{
  "hidden_size": 192,
  "num_key_value_heads": 12,
  "head_dim": 32,
  "intermediate_size": 768,
  "vocab_size": 3382,
  "norm": "layernorm",
  "rope_theta": 11300.0,
  "qk_norm": false,
  "tie_word_embeddings": false,
  "parallel_block": true,
  "init_std_o": 0.0422,
  "optimizer": "muon",
  "warmup_steps": 200,
  "schedule": "wsd",
  "decay_fraction": 0.671
}
Each number is 500 + 25 x the weight over its row's rms, rounded and kept within 0 to 999. Layers, rows and columns count from 0. Numbers have three digits each. The size before them is the row's rms in percent of the matrix's.

# v: layer 3 attention value, 384x192, rms 0.108, rows 172-208, columns 96-191
# o: layer 3 attention output (transposed), 384x192, rms 0.0497, rows 172-208, columns 96-191
# q: layer 3 attention query, 384x192, rms 0.123, rows 192-223, columns 96-191
# k: layer 3 attention key, 384x192, rms 0.125, rows 192-223, columns 96-191
v172 084:503532536532521457558515490513470496493510509519500499483522495489510510490527519520496517501497450548516524521479425496499487512479493467480520505472454532524491552562485508503451502517485446433496474506489517465487495523541527494490429524502500450553480527531492512486505509487486520492
o172 080:562500470469460473461473534502526493479508499520517521560483522512502466507489450506488479481490531522480446461501529517508502483482517501496551515523505486496478479461518516512500496519525550533489495485491499561469530517481502524538531426503521528492500462477498520479469468511515483470
v173 075:486529510501529478514484446484523465545488521488505515458481493527485478516471514536529513512510522492529499519497487500477479510494475470525514521519471498544513517551520499513501542503462489521484466458535493508494482510509477498482512497499480447523505535490510473471513482477506520500
o173 077:531509484529499504458486516520544478550506472475478486522526534541491537522495505476519490533528482537488495542471481487474468485522470520447486508485500500457529485504490505508477500463494570470489511527473479466551469455500516466492486478472487525506503455478499492496517491487501478545
v174 076:546524524508501525500498491497515550502512522521490481504510489487507490514468492511495514529527481494529517518529483485476503517526522519509489478500512483517507497547538498473519526463476468486452463485467512462485493468507487487529490454535514506542464478498506517447497528476533521490
o174 076:499486507515444493524549475516500472508501500495492481501491497507510525521541486512476489440477507512531486478505504509521503492527466495497537484494508501474496528498518514491445480523509537543485510495527481535495470513531505497493527464483516508450534481538507482528507448549492468523
v175 083:501444473564474498503482519480485495497535501512489531496491491464522467541488448507522483463525472486482499482495488542514512507497533495467484541473494511516533539468503483516479508470478505482494514479519512468470501464544524513496515468532506469492500486488531530522583467494496484468
o175 083:451499492489540488537505495489471542513499487474515487508498502508498506485498528490500519504465488521523498455495518490502513500512491514513503421524498514470503448525503549506496542494544481510475484466479516559498493538487431517527494502484468512508491504481537499496456515493537490512
v176 075:505535486476485530468500553473513485582538505507506489496474476532503472511524544490506540465512489500488463489580510497491505531440499523513525544485467499465436496471465512501515481520479524527493510506509544497514527491532500503525509535497522538555471504466503483469503496496514466502
o176 076:469468470520538500537531463483498529461488476490502514512527563535510504489504506506545520483483515456522525523455492514504508533518478501438437503499508514487546513474490492503515523496486516456469490476519486478494470519557484514481500470516492454503494495460476523525518523517504495504
v177 067:502534489452477497517494519489530504501532499516472496505539508506495499495540482510545524467535524498478501445514498479470489504482455519493490486485544469496425528565505498497506533495454487490508521524498555480515513513496531479500506526533513527498499534513511462469525485468512495547
o177 065:522457505544529538501474499503472453519522526487497465478500498539483507451494520481525533508471504486546477502494493491525500531531487473486478554524497519499518488478525466509488509490470511489481510464471435491491477483546470508512518472515487514501488493503459527488503498523503506517
v178 088:514532520506477518486513516508497491473521532516508507452519502480561517465464464522509476491488448531512456470491465505507497522472475471506476534534454536513485506516473487530494504503549524483571477482502484505526486492496487507482503486517469457519503536495501493523494486518484522483
o178 083:498507486484549486472426522527524525526526514474488512484515502506442481497484493497466495486516493520505521457468494515509482501501528470484481455477521517469534520492506499509496551530512517538474506532522537505468530456481501483530507471464503540451473456456485458466529538454515508490
v179 075:507503466509525484515495479494527496535485463469509494497493523505455480512508492509483523510530543520493474495484510491495486457474504498507505527459507507477486512479482516521474531500519453522480494518543505487496510529501539495475511506420504463511458498521486499506523497505497497502
o179 072:523521490485509515484526516502525510468524453492487492513509515503537484500502527444519471509494517429478509526497538520494489497493507499498475500538499481480488503514522471479546477500470508441475540479479484510505490506537497509478480450503494501550521513434492541508424525523540493442
v180 075:513507521420484540476439433510491490484492479484527476538547533519508501483503499466505492480474475530509472506465456488445457514470475467479506502522480492502472490489456514531489471478495510469504476503538501533464486480511489523508533504486525505502500501472513459450490508446487512505
o180 077:494508531551566515450492526472477515473501521494503548477451455494478506509474519477475513504489523427522543452481505551532540522520538528503479495495491490528536468475519513462465509512471539510494512505505501502532520516515516487524525495508484502509483471506519473529496504535463485483
v181 099:497460535521490516464480483519489503534502480513494565496451474495451527490560493488504545522509547461522538491480513501486483498494515540478508437501469488505530545527474443506493506509491490504518487490513555467455525499484498496531474523453515536507495455515490501519474492482487468514
o181 097:500483469500492522520505449458540495488513478545525456565475514540525479527460493510492450440500465458482476486542513511502545507499522503533532573489507511479507492533538522517485501484502510466521554448501467533494476517472495454497508478522486462490502522515539538518482518524518487498
v182 073:457499481501482543505494510481481535517499481516449492506511498507496505466485495516463546495479440472505494493477487517498498470478509511506490509470495495520515544496444498524523522544453480526524486513470522502565515566487524516519517437532481524499508516528518467551479483479508469509
o182 072:511499510489474486464481483533502444442518540463534475493491464475507486518486494520513483514507509487489491471539479521498517474511482473483552538466495530521512539519522493503498499528550511497494555436484478488444489482522504525484498527464467460462480483493466491486476487476481492503
v183 090:530498483500491517489434512512520467508497505523510470492485532474486503459537505505488499507529484477522506510438502546490517460521506486498466536508501487481487533521527489506479511541482445522504541486519482488510493491505526512482521464502491466507530474515495459517505477470499498489
o183 086:449527508492550523483542493488539533496509486435502475497507504503484531563479479475517476492519490484498487495536505502481549489496474496486508455478465516510499492511494524469505501495472569453511485462463460496503491457500436477517546488451476502467504514497544537488501498504524488512
v184 078:529522467494481489519529519511512509459498510490519479489518500431499509453498512496458503513542494527517493501494442505516520510486505481466474498461531489482458511470540524501476546494496507471538483477489517529464483478475478498500447512478456482493504457494495511499495473474528562488
o184 074:531518537476526491439475501518466474530549515524518535522518527522524483462482503507515472506470495495495495492494523533510515457526527510513520472502458518555476526482490512465471464566512503506479474536511540472518490474514551529489479496479504520516506505465469517483498536522515449484
v185 085:481523480490500498468529512492510524515529443488524497477483464465479519503515482499466530520521544488515509520488514506513528492519506464483522524522515498487451491466518494530432553532513512549528504519486509507495500512459512482466517490513478483497506487510543513528466513501483536497
o185 085:503480539458498518520469475536483493486491503490503519486496520481516502502492516521524469496491474486467474492510497522479465498516513512528514482507483496503515548510489524462533456540470486443508530479507515482499469493516491510453471496480471514490507491473488526515537515468535509447
v186 069:477499502496502517492511470538494489490520462459513522538518490484462498483556508465530510495493470504484502475537521484497515543478496514499469521455493509493473465519534540489491500526473473429505519526530513443542497515512512484495549511537477521537474528482522476459519495482522482520
o186 076:505502544498551499501505483463474545523473503533488502471507519507493461482502571530498496498518543487491477477476474518511502510501513490525479487523497487533486481473494483517573505483496543532488501525462456556468547504533469536521485461508534516498505484526463500509480507532477450478
v187 078:526517481522502506526517513484494500501449506490515458504535501479485493530482520487504508478534510507483475553485452525509476486541559493485514516473490492513517442524502507457497447502445522514493481519475513470473490500517514528500476510471488512479444559521506489486434503505509491498
o187 082:463513540504456493490513514508464441474506513488468519518516498509513495482547477524506518522492512468524555494519524489480516472487470526498514503535506478521501519506506494479469506485485477523497510529548484527526502475520470505486528535473491520521586460506454511515548506524456485544
v188 070:517554530481509496504521496522519540482527503463497492507468491497469543493510471462467474471560511465476486475516495464489523523443495472481528524541536496496501491479526463521486497545497501482499499493454528460537523507501499475448531487561457504488514545467489492479515493459525502512
o188 069:530503506510529493449480459515509495521495491565487496505523498480471513498482514538552476493522484527501488544448502485470423523532525487492478516479490503541534524532475512475508521446475514505517531516483455497511519461458500508510496493471533502493479489515469497506505507498474455514
v189 087:522484531504490527516523541518520511482516452517499501499467509507442513508533480493547530487511499504465482502517520487495499488490524477553509473448467511505514461491495437527512500522476513448510467551515499533521540535497470531514441492471492517502486476516487517529499521512482474489
o189 080:469580496485530475492485481445481491551468490504546506511501510540559450487467549508468451475496498490467524488485478511490489477499528509517507504530488502525492502487524510480526483509520474529482542521547513467465463498473507492504504504557541532519493523502500468492490486526500504492
v190 083:512516533516519450492468519566486489467499517510528550506487507477500559508486474515455465503481536536513562502503511474495488519467532494503503481510503489483531480527448447483470502511516530486520494497483436445472563450475498504487496521489451460456484510538455543510477504486509487487
o190 088:518465482477450513515545498467509513476499487554472475513484466515508515484518484543492472507531494526479428496517512490491476487487562489521494496515520488516495553513499552501487539427483466570466488504498549544517513513455482474500543535494547548474519530490536487511500510518447528516
v191 083:519519529504534539550534512488508521499495533511488489479525514478546451505458512462531514445460490483494538481451514479521516536518486525465458524526457479482466535485520445493537475488539501501509519497455508483537499495476494508531527503482531495495485497484519469477468483469479476489
o191 080:456520483542505495469466526511509505481536504458498487516516528472480520557483479487488493483519513500524445476455507493522529468457486477512519515476478525443529524547477486470460532473492507510511483467537495500476484504518482447527487501532498484487503472501487532505505508499522524545
q192 077:532491482486477503496520508531528477501519519554493477546469507500513532516509512513525518444466521518523494512490541455523492532496536522499485532500464477507528487479469489481529511509472542516493464527469517483498525527480489486494462534491497505476538486476522480519475490507488506521
k192 064:506523476505541520541509488470507531450521532461488493499481520489494481506488504497467473526473490513510499524531520482495487489539481514520496512464507524488470503516518524506534452472500461476552535512520539485511484479503485490532518496522465499509491483495442481496519539521486508510
q193 094:516492445504534502507502532486531527520526498501507517480501466496498491511486473499487512468520479545484474553514474508548543532504488543507479522493477534499504534485498476462501494464494498473471534465512511546509506487468501524514509569473516509565482578511495495487495477468498481512
k193 101:457488500488453473551514499552504495512466496522517433533495471504520493520546514515480493457518487501447495472512512483547482532493510514455456487547508519497539484507463477506433517497506496519511502477493494477546486529461483498488508555527541526503492498525497497494497472515506483475
q194 116:511469490542486511499515449500473518506509496523499463526524511490525528516526481480505502504527461488530489553482590480524495525519545487573512538486476483474527515527432461528490526498504486516460488510541483481516501457463492460456480492520494522471485456526510491507500512548498504475
k194 124:520495486491454500514456532464510493537453508505478504449507512451515516486515538461520499541501500485478480508499506505481477505489525479493464510510502477513499443491498476545499480480564486508495478538517564477456504490510501504549506538484493465516500469478512509489522513532506492536
q195 102:486495520515549517534521463498485535462506503520492477517469487528469507518511477467535544496500519541532467478493532484470464498475510531517464515506455489503492458522487528492526490502501516494516477538461472510478475519498500474472471470536532512491536492494508510513506470554460531480
k195 107:501495507447475522505496503493489544518467537499478468468454500489516539492476528495496490511502510475474536542509495488504501498492492475487463514545479495483493486480468478536493480468543502489520469523511525489513457508521529504521467542539495479490514477473508522520521481490482475474
q196 066:516521496513498477471481490533508549507491499463527538490417501456496510523528496502503470500545502538446528435452517471489517527463496457474480499510506509523525509457479476505485470481519528517507488486488449513486512493531501509542501528459546478484473533498542506527525474544479454483
k196 077:471498511537546469502429471509500526481504467492538504469495484468488502505480451500495521502527480476534497507529474479463497511510475489523514467544509499535478526472510505543478492481514468550514553492535554512485558502553527508493527488458469472563498494516504515552498539489471507493
q197 115:516503489473559510465508518500508476525499540533458514434500565491484497478500496517480476507463501477505501470506466524462507491532476520518507513477510524536471453483535506508507536470495520530504476538523467493525499496477566531523510449503490470501530470482472501512498472494513532562
k197 110:530523511547527519472470508508511472471483467466493523494494534506463477488480517481469512492533516503511488515527479572480489507523489509475481513488570540455504495505496500472483518543487542503514544461487477532500507536504426507494543517464505470484549525509492494521499517501490514540
q198 103:530519518545495492528514481508454539445484473461504502558513446493518512513515474515476463477507487482497465518490501480525498496464520460476507499536507536467567481503497506475479459530483486467515535458482468485480498511519514491461490473500499508470479512521525519487485530486483517450
k198 113:483514507538520501507527496495514483475512478511543516503493508510444502487479491542495496519480484504543531491479487487502555507507485495463530498459446532464497501559489467533459522522473538505472484492497435537504488502501491471467510477506531544449539469546503514518466479479479533492
q199 108:515475438489467509499476489487506505535475461510514421558507566499498445471512508522485495456514513512488498485484515527516560533498508513490489499497502520479497429489484486491484524493516485488510482499513481522474489531538507489506474510489501504490474431495529537479530521582492503503
k199 098:506500512542446496487513546481554508538496453490493514496510477468478479512498528515496480473539482497527495486517494537552538481500493509530527484464509536493502492531536416512462493515510492500458513502468475495486519529527475489510484512523519526528542505510532512542489528527458485494
q200 095:482528470486476496535482500534513554540480513498489508502501498552490495497511475497478466459455509509474486532513455500491578526509538543496477489485509520496519482500491492488503463516486524484487482457551466482542487488512529536437508477460525537521485491519538504486467527536481485513
k200 100:510532529485524469511489486466501528490481502472521476495458543514486516497505486502534491488539507511485462467480516483520515456528502478503524483525501484421443557484470531530521519510501481518510498535499487500500493534480493519515487506504525535456531495520527499489486541541430477536
q201 094:469507502513506528498489517538468521500505536551481485520513471531505554498520485497504536461502457511467522488426498466469521498460540500504513490519496482493508502474458506507463521463557479493470504506483511502526497502499507492482499546495514522508508514469506480524538486508511500497
k201 092:480521447488473476464492556489540476508517507510461476542511502507506490544444494532494502504490492491518509498506496538474458500467543496492530516518469500495485497489484458505512522481499492436483523527526509476462480493449489457527495525497537542483552526500524525452486496514515493531
q202 098:488462483520485511471516497397541468509498516490493476505492516476520470527455528511485509515511492536470502488481512483516472493463505497548496481462502499557526500471481542475470536470489485510531512508462457507528476477518527504505497491514514526511520481530487487483513476544511532512
k202 096:496495481446470498509522525542488472489498521514494483516496480508558521514532522505428533511492514482527513452499530500501534520496510509467459518489538515489482478533473451474484473462483561509519513550487565496514533504467465514512541554500511530515494479484555501509486504502498515488
q203 104:455497529515464524559526486469493470505529464515545503518495510490461471504478500465520487493483533509469511496502477525450500537533451502517466485483515486516490542565481492491494504490520457494439484467519490528506516530479529507515478522503515442522534517560482480467461529504522450512
k203 097:467519524496495465523565521454516547492508510481473470503545507478496488528526474516527478539511517513515519510482519501490514470501467555522468468487497556525485504527481513465471502509501532529499510462502467511542524511522500540541474492486448492511448479498502510490494511500506459517
q204 086:493489487531491497517484481548485520537528484525479467566493472511487544496513495488496517496493454503468509493486534486502497520504492479536482488509520477497499522501485515486503526468499544538514503479485509526446491535534488512527509528484495514525495488478512499503547543487488497553
k204 091:496481517536435481483505483528490489512533496511483534527514504519511486490487480529541486537505485500505510467516493526464517525454534515480524549483449499442528522506513467525524484505532514504496509533497521443530526499492499496495487476485518491474520554520542543486494534483467488505
q205 102:452446517473519481517517490545459460518501514513544526480524493542506481496481530521498495569457515523461516470538499520487486547497478550481503495460514489477507504537492518485523557494551508536504489543490501470447507489497487517496500504508528493540471522504497530502507507494486499552
k205 099:548470508498530513462483532514454488458527521464506529529508482550481462516535495514507520520458536508519536516475486516478510476455472507528530503498466501496523539526508459488476470494488514504517503490522505513517535494497490485557516488509492482474513508508490462458486555460516456528
q206 095:500530526495533517518474536508463510474512541471497513504544531556515456515474509491502490503516494492453531508507468464490478512523502506524535576524512518500523492455538492469471450503543531557492531484494523537456456494497471496461466492479522491534483524442504494470522490521447497506
k206 095:518495529520503535533486499507510501497509497471482520481495497510530471504518470511517497500471520496537480535510460557510478487523482532505509524535551523509442495494465459491527496507502476475522484495504460505524475489458502504431482486493519515491557565441484461485509513507502485555
q207 097:516490522506517574548471511496518457483488475543496503473498498523531464518493521487489508516477520494486514524490539481485480558521516478513556508482493466502463470470517520487485515484487451528521519474499474490518489499527506504517500450503460554507541498505506503459552496550493499536
k207 094:475541521461477474521537509506524519475510540542486459461474492539470511459474492501531505515489493439482506470557494504475487482479501478476488530485528508525497509481498442539489504538520524537510517466524507536487473490512489511469488549494513459523502485489508476454508453497518451493
q208 099:536458521508491501493507459534478487514546496467542458479521532551539498491499527477505509469466501507498498512500521523513552547559478494497460519547495504506465532470515466520479521507494494527498469493504485479485503504503497512445486445501564520484465508512506486461483517586515506504
k208 097:529495512500468520478512477494493488489499521517504517485503457488507494469517493553496521493487532539519529490456527502514535468500514486482542470507481508452449499485485478505514502470473495501485511504484515480507480492460572516529506516485502491460494474548484479521566521540432511559
q209 099:484471485525534525492456524495509505483517538441481533495508482478489497532459528455492520487487522466497486494486505518542479474477530535484493496466492486544519511478474513485526506495544509455492530502466548527487469459481470504459487518491511510522528540489469532494493483523497485489
k209 095:481466533508512513470501536510502486512490449514483489499515508466496479508555514501496533492483475490504487524480489519532497467442481506504549470523485510521446483515511482474515507462468452479502526503517515513485480504496530533462507505518441519548493550459503463500512519510509479458
q210 095:500488461520486480471479517513508528480456498517464463491510479452478550494497487508498497481506473474485491502445525467500505486542470522539541554497535527512506451476470518516501523499519523468473531484498549519518489485507503506516474482487484476529528479489512471519530480483483484485
k210 096:523562491510492462503528512478529488466492479479495514475530510471501454527491526479432474508506505486489503545527467537493530519478541514476505543537550492470523477515513504528523517518530506532460483530492525472494440514498507466453525462507473495485499511493498462484479540497478478508
q211 093:513498534494530484505545482478536505468499489515527480516499499491454488459489497539529468518522515478536477428489481469521509514477498481482518485480499450481484493538514499540504483523478493507496521523523491500497505520496482466514522576506477523470508485528529477531499468498521474518
k211 092:478498502462491523506491514504493528483502508518498468514493558468482564487512564520461462513535506497456535494502487450508499534518478473483442493487464515522490544511495557510495478487505491508473525459491480506491510497476499527497517540502515442485473498521479554451481506493492507521
q212 095:470475497497516501510521474475538492491454481528513491477492515491509512529506507515508499528531485464541493516479527491481428497543456477535547543474519452505486560511490525488512557489502482500474567508512509503494498506506463484505502477513491509503492497529488480510517505479515477467
k212 094:544519479517488476504525493509474510499474525510480451497515472522500479468515540464503462566457488510504478528517488491485470514499472537474492513534555542507516474504528480478516473479566525541490503477491546498500510516506506489524521483485465427510455527489479446478486496470512504508
q213 092:477531500527512489508495471464493491505478500449508504507436502531495478508508477499490507484511531469518538488537524534467495504504479491518480529547487490489471526516516483531504475539493469522474520471558520483505471551502511511425502480533514497512498523501485502496482549504522469483
k213 100:532497490526517484513498463497488533523493513517468490471477511482559511491477504519524481462506480501478479486486511438488479475569480465466478492504506522510509478487510515507532476469495513513513509445476521528497519530495511485505494479492467483510495533501481500513547529485470507536
q214 096:498468540480532515509513490503483515513542499495491488500493509469493522464520522502522543476504510493521504513453487538501534489478490489473483451490457471445485491550512526487494483502537499453489520505486489530451485549482492527502508499504502531479507466511496502512478527519504520493
k214 096:481474489487492515497503515523489481496500532529479501537534523461483525507457498480545481534502478516539576501499487516507490533510533493505474493504449475509512489510494490509493506518514455459496475478505478478497508520493557494546521499527503526508484500551472508510489487480501468468
q215 091:487530528461498481515493478509525576526517477493481528478467526527540502503507447484502480522469492526468518497511491504520515497522503460512510539504483517460541477485477486442461483492483483517488488470493473480528482498524541538487521456482516502510497491470534489460519537492515549498
k215 088:486516518498513479551516477469481504506498505513487457437490477511509477522487545484528508497512508516465511477488511498470512504525508511481488528537506508505499532498462507508494508532493511528526489504504501505479455503476522494462483513491507501457521488477528467523514515494494484478
q216 099:496494537505528498509525543513476485527519525483486514480540484504450532483546535511527573486489502521519467496485471497485509506516448494484498486573488501404468500489496483503480515516522456521483518493517507522471479511442480487514519552492454537505500500499557485517507516503548463478
k216 093:468501540533494485470482509514511492513534472532477540523517518453523499489463502494515512509530515547508472485508515510516492520477531537497525510498474496494509519527522500507519471503530460510495542496509505505475508499442498511495475492469519481529531506515450507457544494448515489528
q217 101:508536519493476539532510498505501471501438494498498499486555499505475523506503502503473473491501507498458489460473559519501506483481493526429505477491523532501502481515489544531511475527509499455497509507508487520487478508531468513495500521467458476535465479490520576505502501500474498485
k217 097:492538502506545480520529512503495548500495448488534469518492477488494479545516504517499525510485473467490510523542503509531527466551398475511516499509475510489500521489512477472484484501505532462469508522535470502526499497482496536513517501556473510521491527498490516486467464471466474516
q218 098:515494484506473500476523500506521494455453538478519491521510517503512484544460484476492515493474466517505455498449490495504519515508473511496493490500497487539477520522523513504474513503530499468523516475469484485546526492530502521518499497503500465510520511498458512514521531490493484496
k218 102:455487476532498465485555468498519553494504500488505496493526512529503490504465509472483498499519499463510510526494492467505493543483548507521487472496482508506497520494536470551499522528497480472517471497493525501535505504463475485498492497466503523498532458502474517506489498490466518459
q219 108:501480460482517526464511552526506498505500512561510494488523461501484487473556498452462480498503517483504493515489465469541528492510540525477534475430523501493524488509491538529486504499507507462475471514525508503512498428512507465482507509501484553493499445540508510533489490530531489516
k219 103:492517495450500490485480514479541500484484520476506530486496527511467476487497470479505475507523468479510463481520484488551514491461516490539491483485541465458474493496518516473500523483519515451505510506550516484527513544511493495505520502534497493427498491471519490481443512546526528526
q220 106:459495501459483465494517538446515469498501544500487487486551508545465544483500519489483562483465526508526490462499500488493516491495446484511493515561500515482508508460462500539512523517496518492512504512504486468502502489474514521485484493537503492517545435484506481545503477468511493545
k220 102:533515500529517531470488513537493503504482496481480474521518504483524474499548489513457493487511509552496467529509535458522515527566482480469506526515527486452494469479490497529495446503509483540506501479506503542460496476521501483510534485464485481519500478517501480464527527440480479522
q221 102:516493496517501489496499528478477460508514530468500505500463521464495499465528487492496506502492487532468508512508472555538493515489507467530515505505509515488489522467515525538522477517509494479501495511506526499517520476514527514481523494507451501493509540473507470510497527477541488503
k221 111:474449513516522543505478543486476504508493521497479516495521520473501509522470503494484557485466484539547505513536520455537460497502455520493497471518462526502496486537529558481507481482443503454495529547493502518467513477492478508504513522474447492495506517507483490516489483527521520499
q222 089:509517561529451527494513481523474463493484505472516488552515435498527492497493512477507461550539501499506515479493528520473496463512518517532504489474517522473511480509534467513472459546502489521483489544499484494497515500513472528511499528526533459504451551450497536484501551504520478538
k222 093:490531488496469528508519490508478489544535501491478570505548514533509491509521497521492553508488514466481535477505495506472505492452519519511518538493427479554546513525481466514486501517501475477517488519549488494509479480536480470536519494501501489461469470512485510498539475506544493512
q223 108:508521476551504528512469505508477491489507461521486460528510435501513513503509516483502526461536511503517526497523537503505486504468497534459506497511509498470535492492510503514515477450532489510478515481495520515466496509533471472476498485500516553499489495487524530496471481509505497486
k223 100:537503465450455496481505533516541500529499534534459528510477492523518471485500483513536491497497499490527479483479518505495486498516546506491525534505517475471506477518469475443507500488471489487485530480467518480534526465560514469501472483545546531500448541502517495464529500524497504505
v192 106:455509506484478527476516534475472469478516468545507531488538481504490507480508505498523469490485474489496480488481472518543537552464500508520531512469494450466521529537501492482473525509533500506499520440548514546489527477522512531517507469509513466537526520459490498475519512510516523417
o192 107:474523463558447504492478482487491551473462518497473459527526532530488507477519538542522503453490532521476510464499505481501503490551504517450464531491466487472528469466492520488506490473454481508549493501466455489509477480552503514496485511487505543506453480501498522517504474471509504498
v193 094:498464487547443494506539530496519507518505507521468489503479497532493502500468519520505470520529456546511469511508481522507526490550523493510509492542446518499504482491541510534504518532537514510483512546476489516492503510451485510486509492462466527536455491501508504503506513516502507480
o193 091:481518527507486491485508500455456544482471486512528501488558484530535500517496497496494523511482495472507482458519517491454484506491480505514450472465486517497532480481493551507474495497511490462537520511531527501511535476492494502519500542531486505472501486499482479485477472508503458513
v194 098:504491486518485491493500480509541488552501546498481527467474508473474523455503476501500537453514515479500502499456498525559456512561499502473525491506492525484541524551498471510508489520485494494484522484553492530423529462510468537466470558486488504499479496464513505486515485537499460435
o194 103:450487505497473512523519521492478484446509468504544526545497508486492476484481471462492500484493517536459490468545523466499485485489514518517488499496499456519515492477509526493467501525491531531529496464442467511519490510544546517491505524539537490490503514440502509490479465515527502520
v195 093:494456500514475473480503520491545475502495473496505539435536539488523504481545470474486516518532516541506477516474510522525456524491505486529437471473483501502546537489507485481535513490513499516534503454523522514442494492461474520533540508472532481522515444498498525483478494490523544520
o195 095:481517476524465528508468519526497468483512506473473522534521462454499508513472501458493507493529526479501501565509490486472505494497509539478523489514501463490535479520525490513504480485498488474474540476458497479477505565527512484507491525478492495488491524470437517478504486477531472437
v196 096:517516483530510499448513493477504453487520457497485551513461517487495483513509480517513499507519536510495532549509502544511552527491476517480441477478518488536484424489452524495537471501514467499523484486500549491454469474471502486516470520518456526494506467497503538487475540547521504486
o196 092:486541454477492492539471507544479543497514500502493497473499493523526505487495506523496522499489505494547441480494504500527482497518526527508522501534500545492510545524520483518514506467471460484489529532497496494550488496507532521507507507440523520519477531495455507526439499477485514448
v197 097:466484505498530502491559518491546495478482507542466532490506492461504506482527512488517418484540475496502513500473499496479479501509483487476492479494502465493475507536491493500497480524513482441529479545492503514513473538468504550448488521509502555498523513544499482515490530511494505459
o197 096:483496474480512507508429448524462499519501497482522501512482493529503502473501472522501557475550523508514447500522519467514525453514529540509490467541482506488505511542495499484556511514495491528503532471478471500477525523525520509484512464463496468499513461454510484522475497486467473491
v198 096:481481502499498512531510493502519478494499499474503522525494449517487472525498487530496496508464550488494488484484485518514477510504455493521516484520503516518531479467500501548512511513503476502493529596484519525492509489552491547474499503547484501515541494477505507500499484568555552522
o198 097:455499529506458456504478511508467492492453506521504489536498527476464501508450498499515514469506460481506507438462515487521495523482494526522494541525482486480503485540503503483497469502519530507501518479506490467473482516494506440549474523488491515454527492511499477495475499513508492527
v199 097:474527484528495482494521506511501492520482501512549502527511499545477518502515452496521471476482545465499530463506491496533470502549511506491515530488504520510482510506464533513486492455509498483486504573481509517515483446522456540464493510501481531548442515501510514548545494501485493512
o199 090:495496519477507474465508456516508553452482500529510511508520524507508507533511523524491518448517528489488500471497487478439586484510455485518463494489480498489476501500495481472481497530478487477466492504495493486523521507512512482525532456470489477476557503504514482478511550541484474526
v200 103:497545498517460547538510525529527486514489531492549509509507521511456495498538495485482484492491521477507479487508471478523495487499499517516469531486518444482466541490469506550503503495529553509533482494535533515520499494513480547494485493492543453494505501518509508472459562496472489515
o200 099:506504507489468500452485495457511445492515519453488508451462506491526517497508491498428519488500515503496517498439476536491475502478518518494529491542467502543542491478490495482505501493467478494505527481486464490520467485527508528494523521483511455509487528469462522467513450456529495484
v201 095:502480500484486491520525464484511505486494509524503533475498504535494477483544531519528474502482504494485492496487517494459441509477500497474484489512533509453521515493510526507497520471540511529508496492499523488534507534525435504497532523528521478479476538501523544498503513522500482469
o201 096:550533487483492503494519469483484507481533476516503461471523506468490505479489457491526532500511480518504503463475446500509485502494477526534518507489487491535481474544521528494505497491440554470517501479503456495515451486494574518482475463480495493497533484477479491494472519515494525520
v202 086:474513507533496518481532520490528498495499506514467486494514518492497501513461529517494474519511488513499521479524503493537483505476464482468536487587453500514458500496447514504491480478515438517518457495457503533502499460537513542497530493487471485505482540495489550528471506485450473521
o202 079:518473517481532477502466474491500486476469508497530500486511475448502511518508480488514495470507521487490475473504443503468509464520514453544521520473485537490515529525505490495503487462468505533505528511499493472474511510528525501509469549501495515506519531514504480471540461497519513534
v203 089:513543469457542497526475475497447526516529457481514524506498516522487519509492474475520465542489492506497440492486478512527497476501472485448525512470534488484484489490487453524509500492479524512527492509505496458508502511485501491496488527493485523502519538485532523497487489475489467515
o203 089:480511515491490479479440461516534525505537519496511499481474474507538507468546471511530498448529486506508536472492528469496488500506511501526501472479481512512487495509482476478503516514537500527485469522523538497520496489515488501499507530514506493502478502500514461537499486487456530505
v204 096:511488524542499550470496497463513500475483491523491484519502472490498490526521514492518485500478468502504529503544512535476489540525472484470474516531475511457441480521524529483508465480495504494476487429518534536495500534497472493502504474488497491489484547451486529558494509500432461498
o204 106:507511508499482452507543482531489526520495445500492479460518471537525538487474499512497504499469509504475465481465518490497523470540521457499492465469544531522546509516511503501478481495482450493441501507492464480527521469512503496513521502471508509514479476554534457452470495492504482513
v205 093:514492527488451494522502496493521452470495474563520496508521498483506465517510470458499476463504490497495481530506509497483508538493479551450505520489485505469478527440548519477482504510528506489515467491509531534538472518503484506513511497456495534547507478488513473501469521544485530512
o205 096:485549502509495518509519478513437509495510499451459456463501491533491509537489491537492550510474503501501473484492485522507500468547535496517495479534521523521510480515482520527500547489479500508478513523500515468504500481450482490490528481481461474488488503525540470509445503495527519500
v206 104:519519586463482481497486549464509461503525505509486470544508530474510491489516538528472517471545561531496494514470513486539526477469498513506507468496493489526512453479481512550486497480543495527471520506485482499494515488511505521514536507489484555499510471537533501482466484508476490481
o206 107:520504464497551490463489491499496499498503509502501545477532503504509512491460491498493475561497490501490565535568505459497467524500552515498481518552505520489478525496523482500541519503511466505517495524490496493499512499472475495483490531459507468506503547467484489498517513526536543513
v207 101:507527471458547511488544531472495499478491513527490517498511467491519454537473547517515508507486478506457494523480528507471513502444538474513518505503531507493471482455519520502458493509484500506474477505534454475500524537475537519473518537530453435528464510537510448497490507495492501529
o207 101:502523453507491494515515510488558483517527509526480455486475508542517510461550485548484497517543487522493507455541457494523480468464492526528500473523534491505505531476504523482553539453490516497540463476503527496492506484485447516501490503515493524483529493488502517526538524494511527500
v208 094:503515554495509515529489500483520463508519469537523492468513474499536495534457450444496524506490487487504473490500531512482513496512503515510524521482538496504490462489511477448464469512524533523522488517460513427506526504503522479458500539535506503477518465471516490482511521487519490474
o208 096:505514487518489487497555485465490504500486520478485518521467511538481499458511519538461504504477478549516495486476477498539490523507474504489510472503495527464465513500475528528476494560539455498481491530515549546509457530506472487515530487495501493461533508542465504518459535509490566502